{
  "qk_norm": true,
  "tie_embeddings": false,
  "parallel_block": true,
  "init_std_qkv": 0.0211,
  "lr_mult_up": 0.605,
  "beta2": 0.99,
  "lr_head": 0.00707,
  "grad_clip": 0.5,
  "warmup_steps": 309,
  "decay_fraction": 0.736,
  "decay_shape": "pow",
  "batch_tokens": 65536,
  "seq_len": 512
}
Each number is 128 + 32 x the weight over its row's rms, rounded and kept within 0 to 255. Layers, rows and columns count from 0. Numbers have three digits each. The size before them is the row's rms in percent of the matrix's.

# layer 9 attention query, 448x448, rms 0.092, rows 304-319, columns 384-447
090:103137159115188136185132106139109127085115168115151118094084127121106152102124139138128124166129153133146176145160138124150141071150144110169121137176140161136159104161121123131074094114135181
092:113162170086118107127095093115145111089206117192138130109146139150119121099144110163118145153114146105092136119142164169095117121096116122090126090164142081143137124162093134119143130111130119
089:180132137137153136114214197153108162115117119125124107201076107163146126177116149158138093129094109081149094099141192097104133141167152097160144112091118117100104094136133098090091087148091133
091:121136159118154132141112108113076162109122105151112111113139122130147124162107173122165137237124136108102128152130087152131090090098100114191124091191118119185200155091153173131069141139140111
091:148150115081122112119164097129105151117160124137120148119123127093155176112114115083133111067132059166133117094140113086111110140102099150075200110110144162123131116088128149079115115078112135
093:165110158148129143156134166135116134110171129153118142097111169141124120159094177209111100165147197052107098172046134145085123179094124112181070154096132135118138151100131086183142111100099145
091:168130143061161141141088113134154133133137129124186180081120116163156129118101075028140151061134148149117125216192174123128141046073141078144139127114108146179131178179147174123163173146104101
090:124141109129123140145090119084103083148140137176098122084115119175106156167084137110148163167114133054119124105134122085151116077089100134114089105100175160143144129147125127133122153069118160
089:124111139098089136165126135137138068096117149112116092109147108117142076118073122108161161070172076120097148129125175107109121161111029166132126098083099135142150131105125141112169127211095073
086:195090139125119143141177190146085113125129038068155081119098141131144111176117103109095088099115079131138111168182105144181054080149123068101112136110156144106137142107187146136052136052096165
092:113119117112109149099136121107133118104113116146121137135159144097144106155126168150131109112131122120171123136165152123180134119194171071124147092149125078152126149172078136151131078159041168
089:178130120157125132160132104084145100171154105132113133101125160126118129170116155154081161158125082110178154129120118120141099143117129138084060153122108165090155128098144178175046138171164069
091:087133130127211060140143074116172059113142120173131103122113092080128124117096182156113097122139165124070147152106127154103167115142076127119182150081095150169144151128082143130087100171039145
092:087092101125082153090143134057139127066106125104086138139109135092094136137164131113138094127112093125095116113136071165132127141082194131168165133109106171181099138093141109129138143079128121
092:116120139144125100169155095163142075112161132179191095096121116136140091128149208124134165150135086195125159135117133083122112132128135147074125117081065157077144138132074121077153149097163149
090:085173172182183111083108100144126117134085136159119047133109085130139148089130116138092166146148065096126149191153166158160147098198104061131099127180155095129126155148106163114137138164125127
# layer 9 attention key, 448x448, rms 0.0864, rows 304-319, columns 384-447
097:136219102134097147095047160140159085206157124156134138168191077127144083130142062059117145099162106186088113190136128106156118110156066113094101107130117167144132041093154142121126100144159059
093:154085104099124152113097124150123172085140095086171106130131099153140155138124055066104133085155115124088140146098131158160147171099167111133152130121075131127188145157116143145177152175108101
093:100134146142125134134112117147094172155121107117174164113093158138123149127116125165041115174120179093197045153087136084154088179106161132119117151121110136129086165110116135116089058130146137
098:110150112145144048114104140115151099142173149102108104070027120178109156113095082087085111120145199123131130162157090135160111146133143137106113130124127089093176091140130112126171142150085096
094:116122156099097088167163118080191109096177149093067121095157191180114134090115132171103168062151102130140101104126117180085070129073115123153055168113192097112122133079127091106088102128095110
096:093122097098136174093058139081154125126120083128100157089164158067136156105091085107057131159136086126059140081096194116173179105034135092099156152131158108146182112138104209133141160122142116
094:144057174115174135122137147101174106130155139084142062118186091121051164118169106106136122151164118143040065048110159115157081157088150119124103121116084112112090169147153046153168092130154129
096:156105121159120165164087140129164157121103131075121173136099078143136092136101136100148175066123111129129132149157069167100061114171128122081156122166155101139179180080101118123163078163121148
093:135130134141134078110109112191099114086181121103113124104146147128135147038128144168119141149140148106165161177127149100082183080130157184110122168162196149212082125092096144074161171107078175
093:110100118115117147138169110130129163176123210091052159131144163099124107137105065098118139130168169126116146119133137140156151169155114146124115106150101134119146151138157129118110083157125109
097:131134099106124104130130136199147187157079135098130133137156178106105081120095133151178108162166099157154184170130093057167073105177163131124171157114136180079107105161176098071138207107132111
094:127095136154109138153195179157088081126107109152140185096181142127105137040109178127114134128135126131147151082137127127131060073172083191135141110165117111143089109116097132100129079143127151
096:087163140080124178172097145146174130173130152131112128103181126145101081088156115166057155111195108077140118152181212145195117063111123101148142164127144095142188172104058161157167109129150146
096:136084142197095094148194095126127135085126054128160154119169137064101158151109121149110108159084091122171108143118094000131110143117114100122056139175157145111112142151090125165109112141161132
092:065123132156130108143159130091063123158117114175085124096164107081125139162141129140206182105163166142134117123117126076085118150114085143138194093088107135176150114119160163121136137128134088
097:154162111102113078088138097155150130083125164120204084123130117088136146151167080116107118141150156130127175158122124112150062114124121117105220124081090093140094113144130120103085146220116092
# layer 9 attention value, 448x448, rms 0.0679, rows 256-289, columns 384-447
109:155146178152135083200114045099038200060186140121114158092139085080141171128079099125119104122091092176156152169145163121158148164104100154138125118137097123120175119115153114133130132138156149
110:128106127091175141151121117142092172097147139053147104111114118185118117089101158137131140161094034087170124133096037104086110137128079107120163165103166174054138153110087091153098174106154097
075:105141099066107153114126117147152134133151135148173121077117118174033142133160058112146144129097167098098122143129203092131069064178138136143062118106106115137161132127161129142141129125064129
097:164133133113089149090168190121074167190155114180077167152181171112080108139141167106173101078157120165168170078116125110139180153027156113124068129134154109165156085170134141055103131141106093
113:130164167125103149129152142092154118170224111128084152125125196124079117055108174131166116080105162164132122104123139146129141119146090107087091151152141188170117070077075151115152063149146207
124:133133121091081199059115148130111103120191176069114081120116089179110108120122133142050165158125149085162158123153088132133146163120151077117112133125086199159166127130166107132148109128154154
093:118193184103147160155153154124094107147161139129124106140099126096082140106113121160150129135139116194164140127130151165137155113135158114076133034126144164165122104091123151128106096150143146
103:133096129105125057086147190129156044162149051122182092107111143190122079107161106130089139083165135089100112129151151156144167107165143149101168094082144134121092097117092130116143134152128084
111:117109065122135122141084094102165129082117107111148122068178115061154190172085102093138120112111149120111086138217149127145155097094139166153097135100082096051128110145149136180172082135146114
104:137105094090100098152087116099107114074092152136145087138119117139127144159072144014093126136114180098136168148082143142121058163148178150122105206135111148135076191149128054159115145059165110
105:109157140146130119178136087116150104133128135146124150153165125125124137170127093161083143122159131151112116165187157130179079074158144173120176127168156168145170153112133177126102131159079137
085:116130178115108130108092150137156125112130120108159115120151125192154117145136139132134099102157104180146103117129129149127141150097112164167116086154197185145135122159057116061128197112071131
108:126063118128037130164133080142138152149110099085115121113119125174146143099139180136165139143102138171117097140126099127089125099140169103126147147093166174073165122092096093134117199087182091
098:131142118095087164112164172113088137153130161128054115172132129119093136119131162223083174184169142083132177095118089138114167105139197110072159103084140129145163109156130127120137124098117101
104:114191125139126115162105165097088129137096126145118142164150135124080117054171164167153172127079097091165129177109157193084130093134150081104110131138191166188107121164156094068118170160122143
107:095143141141148159100164137116078121147087118128136109106188139077145148169136172171120112136159153074050170107138155152156112101112143102139127079103157113109109100082136176145108182138130129
100:167098108127136093110166118118104145154137169161149069127129158140161158207099114138116123132182181125152093148179192107185140097113188166109182101115125149200117131160165112110139110116178079
116:143144094143117135111124156145097173138156141153106167169184167082103130116122110187165181152126199164144137109170157128132154076154149120110150101157195111161140131183129157146079081122140163
108:147099183147138101153191113153133151153168163149134140173153112164109096149164095132142144184180066175142148162162192123121148151170159139094137091139193137207079079093123132104109132098079107
086:097135154136107099148124119164067155065088107122138145110133121101136163121114165085142071151115122140202171131089162132122133159080090051104140155178108094143074147147124100067137116142123123
103:130136091099137107123139167112185089134146069139131072081145135106126186080154175195081108149135121130166100102156106136183171116128159177122161089118103124143131086127157130147131151170144089
112:144110149129164113114074125168094135092143129157118109103119099144156140122126086138120139084157195145129123117183190164180163177159112176132101114156137124130129137142137153149170129137076112
105:092113157128161143178055126163113120101129107112156152100188094092190106118076074122115171079100124115122117153071112117122146070137107138144065146167114147097163164202176130138102173114150163
082:138141173135147095145113066071231159105207126135139138112066105100180154070113085146098095122156134178150113151095096114150086156123087210181112092144070112148146089070125090120163132141022139
106:125136116155115156098153141054098165144134132121107105114176174117181136133141081137138139191097050054178110170144073128169155165103161156096196149174125121159146118134195142165118128173113100
098:056125139131138119099135155146159103153162126122147112080115123107084155082178079087079095110153099118111126092164166130115180181103080119103098156116035138096157091113137155105166112146092138
116:143083144141136079140085136123179130137140139115172129079143115160110073088145099086175158159099143122136079184136151142128090104214158184155100113115106114070093156125142125217125109119165112
104:170113078165119161085221123125198124131107121170083171182153179131136135114170160117143125117115141091128118071116115152111139095147105110158130129122089135154143091099120178171161107118206187
098:109076092166098127147135075132114133119100107083119148162113126138165189134096145132129126182137114103097153137166180118061150108145130033094189110102122096116124128051097171166142110093181165
087:110102092117134146119155168158112116101092169070186089092116112148059147124065179087183145160104132099135127140110125133063140102134185148088117181116135103098134175199111049153167152088204075
098:105140074138140120126124092200139174189132133187151163137102142091134176078152105204133165135127156104135102132150083083107208099112121102144100144126112098118161080174134110082142141144107073
102:146129141127123155161124140173131163133057155176142166128141190146113127149104106075141161179186112105188128189139172129095134105114122095111132126112133126174122162170119129065111121152094136
099:142129143048070131084099132112083060078229102138061167166117104051095072155144023092081126093100139159102095099114169140173138156121143150145064123172098152150165108113144150109094093119090153
093:082111169136186129139065111133153122123122136102174087142122069154122102206148092170117162167140126115103089143140145131116092093150104164197118117124136160128139139130150153137117136185139143
# layer 9 attention output (transposed), 448x448, rms 0.0983, rows 256-289, columns 384-447
105:099134154162164100118110099184149081105139122146139122133113087132105097096097100138080104109123092209134129142198155063141175070125095088112103125194118098137111137161105122126116165121141168
106:145049111133178132109194147127144163112101104048148091109112099129111143114115182135098082069123132096129128150161118093149101193076138129143155117020114102124105094167137123128129149121127108
076:196094152148048112129161116110136166163085153110174113143115126096174119098162110122213113075138126120130158100105157187152173078190116071181122122124069121144168100107134038160101152110072129
101:090168076076111109110137096076089121114143122191098174132195158165131077112128106125172142126074106148115146118121156130138129118071172130076120107158188123061117105120151162110111127161178074
112:129186151076123121112159138117097060116136164126162169123114175160133122097091095100075180138133187108128097085134166158161151108150089089087099136184106100131125190136092136122135129101083134
117:114110092154100175129066114174178139102144102052157117166112107139156116102112186144091122138101126144153105081111122124121124119066150101113125131213116107159095101122208128162091112119157153
092:111153080081097123125114169069104099144124181124153139144167129142164098118113133087179172161190143152196165102086140135135142128177161074089120139168096113139106142100170148150107103129140100
099:153078113117114101152088124111147158164140097132201141129143164106210110124184177150203129122167104093172176112115152139139094171143097092114098101103151163094158098135166123127132159174126118
114:174037118148135136162173129122126134137136133154110110118146109113155189166126092116171120114159145121150124105134147120154148087134179100138105102058135180130134125125143187148143094165124147
101:132098108152156095164071101182171127105164082149165147126075085139137117115124182131081137128087126130101109164152141138088133148149094171101137137195146095144129142136064122141134163093168085
102:110118141162000174131149140117120150154123138112109144158136129094126126150145125145113082131178095117138146123089158109131110107168149132139140117198170102137166109108112116141103115087095147
085:088171116106088111143088086112103112157097138108087101104139124167066087094138151127121141187116084159135120134117093132155152147085159162130136076109148200106127108131131151167118142144133124
104:137161107097159158082176200128141132085159106111094120106118130139090143116080119091080129100078184132143131140145109133114148188128123180103152128122134164171158131140123176119144169077101119
100:130188099101137116075083142136170121082180132146137137173121119138177118158110154162139160116124137090128137110129132116106103140140123165063156185149196097131093164108147150088142133136184128
106:116192102068116178122154118077120189135109150148156173133130131100182117093155155102096153135120190111131155151073168167099116167154082106131124129241201108141154132103094054116080137168099132
100:108147134088147163108067222067142097137179141112130115098136114143202134165141118098102157139133151095125115132103157127167096109126086133140111163104126152136103191093154159085148096182121093
103:148133083148112165145152081116141195105208143193127129150152132120163098136088163137139149121135087131145152105135114103132147132168142145045105125163186100082124119124186128136149109147175127
110:088148135113144137091222061094141162121076188168073149122167177125139114137081097077186147144170202102163134090125151136093106148152182132098146131092160124086077189091140095096110099192157241
101:126132119153051124123154139127114150175150117171142158146111102104133063039127157109136132136144148153144126119116088130107130137166143162059127149109189113151104110116132105166090139079133181
082:040189083077166067127153097139155045078125121191123167073108086165111111116104106113099164133099190179109138175154136146100130120121069163119153133159141131147087154127062129099132160166147106
103:145060071131108171128100146100125124142150120129141135116141107152149145139110119168166126121183110101159188108143142091121151187100126093144118078128145172093145096139111125139133131173144098
113:158153150180121111117094150149125073127185132120129110138118136165141093085153129134137135137121067118139085112128159127175156094176125107119107128095112165095099154115179148163158119116167191
101:123097182133173105138164022122087155164038109113104102091151186118156129160113118144162101135136111131136151156090151130141099117141136089145146124196076144080159131108102099095128118201112152
080:178090128167093098118115088142103137144122172164129099140145116117129134124129115164165098149141083115109199135152116062154123108121128126145096128084062151146145055174121094172154143125134136
103:144078088131105232133119128088114163114143125137093136148151125104176124156087108082151148105132146112186135138111101098098138129141200087044132141095157121123101112119129115133098118145175156
093:141057136139097100153111213113119067108133096099171094118130123164083143108134095159180159083120096152120083083131118111155121119169132088144087112091140163104128129138150186187101112057089130
116:175034160145148140147220068160140157153063130171139113158106141087128133082127142125144102128126132098165120102144139118125121154160157123090123132097112123125138135106064095173138128086098135
101:164090192134169186145153151159083111094154154120076173170172154127088196180123135120142127113117136083155111119114162160163137098149128095203099126114124137166136115118142100142154073060133134
101:121134169120182121128146181185135098117189120099147155145108088116163142118107138091080132101148188148140077138145132118143140082158061109130118143129112126220097151150119165124124148097075186
085:160090088121154153089156141163177197131168138129166108159093141109098165119126165146110139129088163110117101141158137117135133169127139131058145152139178101114133143116109141118134116129144055
098:172139143157156098094187122123151169126100140179129130143150103127131147158095097140222127125081120112091149066142109097134156133099136126208147109016154155126130115123179096153079079163121190
099:114181134132052148143201065108113196121096144167120187143147174106148079079126134147188103115136070126152120152074148145080106138146158132100129094202208115099160116096157092148077128133129151
098:149171092120091097129078102133180049135128134115132147117124121144123105096138105064137153155167141133151092130082115179096143085136161121077124152113066144111133148101120174115130152128148166
094:142085137164089157143090125109096159177073124084158031123104144100142103131148169132096102176188115148116141136071139138144151099129146158158100129148055128123129128117142120164134128126086163